Weights of a small transformer language model: 4 heads of 64 (2 for keys and values), no biases in attention or MLP.
Each number is 128 + 32 x the weight over the matrix's rms, rounded and kept within 0 to 255. Layers, rows and columns count from 0. Numbers have three digits each.

# layer 7 attention key, 128x256, rms 0.105, rows 0-42, columns 64-127
135176191196067122200132177136152109133112126161158169113177132151105098124100133116086132092128109176153176133149143152196135085111099097138095107072090121121043155098092129097164110135145090
155114103071178120128125123146132147117105113166150160107136116135159115091139109059147111147106129152119137193133127131130128195189087137090143188101136161125109126130171127140143178144161152
118134094119113067139135140106155145131161123118127128127144144090105167116155117081091152051140109156161185156087129140134160105080081114099082142137097190107152152161079165155128110169091107
117118169180099101178090124091140116089109154137201123097148136109145181110150112154105134069111097078152077130185113146145111141136154151156153101144092165160134138119127116140176172152128097
070091159081118139140172148106110112157197137095182098151154130114168113100155120109122137108184159142076176148140140085109148183152173143147103148086064099136091166073142105172126106140139180
112103131131120095112131104122145102099124112137087136158146130150142112090131096122157111094134115135121107170153139095104134116150136152178134135145127108087097110089137157132068176200165149
094117133092154091091131102125138109099088114098158103105142083172180113009128180108177106163127120115158143145097141177150145108136095142122138123152127120153167094075148167133153118122126142
132149120136118108105137232138119151092070146126131086135119104180178093138092142132125136146152159148116117118197130166202104094167142099085097143097227128124144122109083174121140100141088143
133105116092130112143152151143107156178156071126136095165106091119141087150137157127158116108125135130089166206139120139147105103184128130159109140102119155130130135160174144135101108169158157
170114148152097112119152116088062140142170122126104095140103127128119120113087178114079101114161123148150164137135116137078160181147121102111150122112119116147137138126062165101139122129092112
108098104137105135148180128113144158130134144165137165123073139111136113108111101094141170093178147157136125037136128181086136125146186175130150128149150151157130143107141132076143141128114131
133103123102136136099053134135175164140199109154126175116162110098189108181149094131119136109099109151130135141183078105186189083120153123126187151115142122120138124131128056118101052223150096
158124109150149151170081124155121114115072092163132111128144127102128113119139127141126148094113148094139127110131142091197150104127155129114149152203163113099131102153101203124125075149086170
118175169126120092162118137107123114165127149174118106116176095192135154109132115100148095138112111161150177116168077227162131151093171115080101144151119170087125125123081092150109179153154130
131146149143160127153126099125113111149158163114116095150134136038121110120161113152076115093126133118092148157150139117124108119021181138145110125150148114138102099134171056148084166106136119
068152121176084090151145119126111171115124076129106101150111092114146090138148089118114095123146089170161127110111086080095166117069140125065130064188129095141125134151148132149146168134134103
142100121141143147114163088125084133170084166055096075109122144124148152126123094150120126217091098109101144154144063136115125194066130122132142082130162119047171115090146130122080177087163115
060124117109107107120161132105113070101055134174146160120106158137137082102148138129122108137157118147166092099124125184114185144136190142089088127131119100148127102104094120109155145188133148
125126129085133051136159132118143094134162147170154093108115048121126147150112143119170130144094137098144128125114153147099164103168102123117178144141113110123141151185135102150148167174148168
165186114186074161182120100184109086117163079132105124158099179072161094075058067120103156059137110166189143107115074134149110126119118119146105139082178140111158122100080139137117182145112103
097144126179108117174135151094164139090094091182087132137108127148182194141112139131108083097108108124131075116159142157155162115124134131185129093143108164157093164105071166140170191119095104
109153107123119143109153140112143165144149068105113126106107172135154103151133115148140092112130109136071117096105138151126155130164099111116133171128106087142161134136175119092112114136150117
169123136144155087151154104190148156162109133146102132108092111115095160114120143072137125124122145151143112088119147204209103171104086107116118111107103136096111151103143106104129176162142139
134154128095137118097110080151077153104159130165122121102141137158164120136138183051137170127116160122149093103139104119133150106100132121111176094205203160146112157134155162175152147127109187
153052145077130115137149151139154153107169151105152119121149184175167148135126173090110118097173130107176119078173136137175110088146078153132094142109119123136160150126143086144106100157147140
117164197198120137167149109116154112135094108152113136094095109157105115081125107144076069094138121108134105157113135175162122175151147131082110168135099170197124177060122152140161090185169140
112141112058203120107190130145154118167130104159073089154092185157192150129098075137146103121148120120106116162113101134197117084150139162133158155155095136120108167157105068160136127088138153
096153084185138033154106078127126109130060134145104162154125129096127116213120141098143136146132175149092125139128180082081085146128163070167130133122084165149121105193110127138139111122090151
089155112159127160150111165141098184143086123167171149124134133109128097137071157110143132142132115159108151100151095154102075098140172131155145164158114163143077104089117125121152068128104134
111146141217115118124129201096104138148116083137109117122150149118109123093104126137118130103120104167078121130087156149125116157115077107111125162103142074147057123078137122087094134099107121
103141116149088129092156152094177093116128179116111171142123133131114149149141140115129159124131111138122108182086148146118089127072113133145129118089084096135063129144127100096126123141154110
103131150128093090154143171127100106127123153106105172081142140073172098072118132124063138098194072137107103120180119076113124143066156105149115146154190130139125143095126123097091173111104157
105102128118157133143139125105118130145137146105138132130098124149133129145136152111143128153119123103118140151145151068132083125138118115166112110153120150097145148139166163150137141124118131
087113113144111091171152162089135075114140144087129145114101141161184078148091156088143126062148119111117153079135116107140114118154126127139105123108109189150116149079098163125104125128152168
092189113168135199147139102113106127198129099139172174138154168121147139144108140102145114104129127185150082137102097079128132157130118192148121083157180169151141116155120076092163138138116129
101122069098121107136107120124088089145130109135141175157131135128158148064145117110102135148192108160057189105119097131159164145139112105136140166114175068081127108120121187138147171156136187
135067180162147167141126139165140156153077114158165126107143125150173126082085180115092132106151157163160119128165149152104141114081120086164149115121155128163137128139144108138117123139123101
107167110158186104168162107113114141150099132147101133131141129143128133100143108113162116132119163128161069188102109083157128136113139138125101101093110155144108106119126118103132129146103161
109155121114082074115123130123106083132133182088143138129114111149146104137134183118117129133139121120147109129133116119141090148137099095191123129136102157111155132103141136125125156132136118
200176139201116122178179159097145185164159100132089154192040129168095053135136121154124125154209110175124133065150054099081155126102209134149183125058167092167085129103149101103102094114160127
110121166130110112138099153129146126130128103129137106139233094102047101180147123162088119149147124183114130165115141200148116132169119148159112113115134169144109138143161130114178129137108153
120113152106123196133159178154108112136159120147185121043110091116115122166094135096164165094085126114103052154150141100108106129137132132118133121099087076152180105146138101161112113075120174
100156113172151162168136107121167197199152128096106166108149100153122151139123110090076102112105135164117120128102157128149094118161135172119115091158151150132144118135074115106063138111141120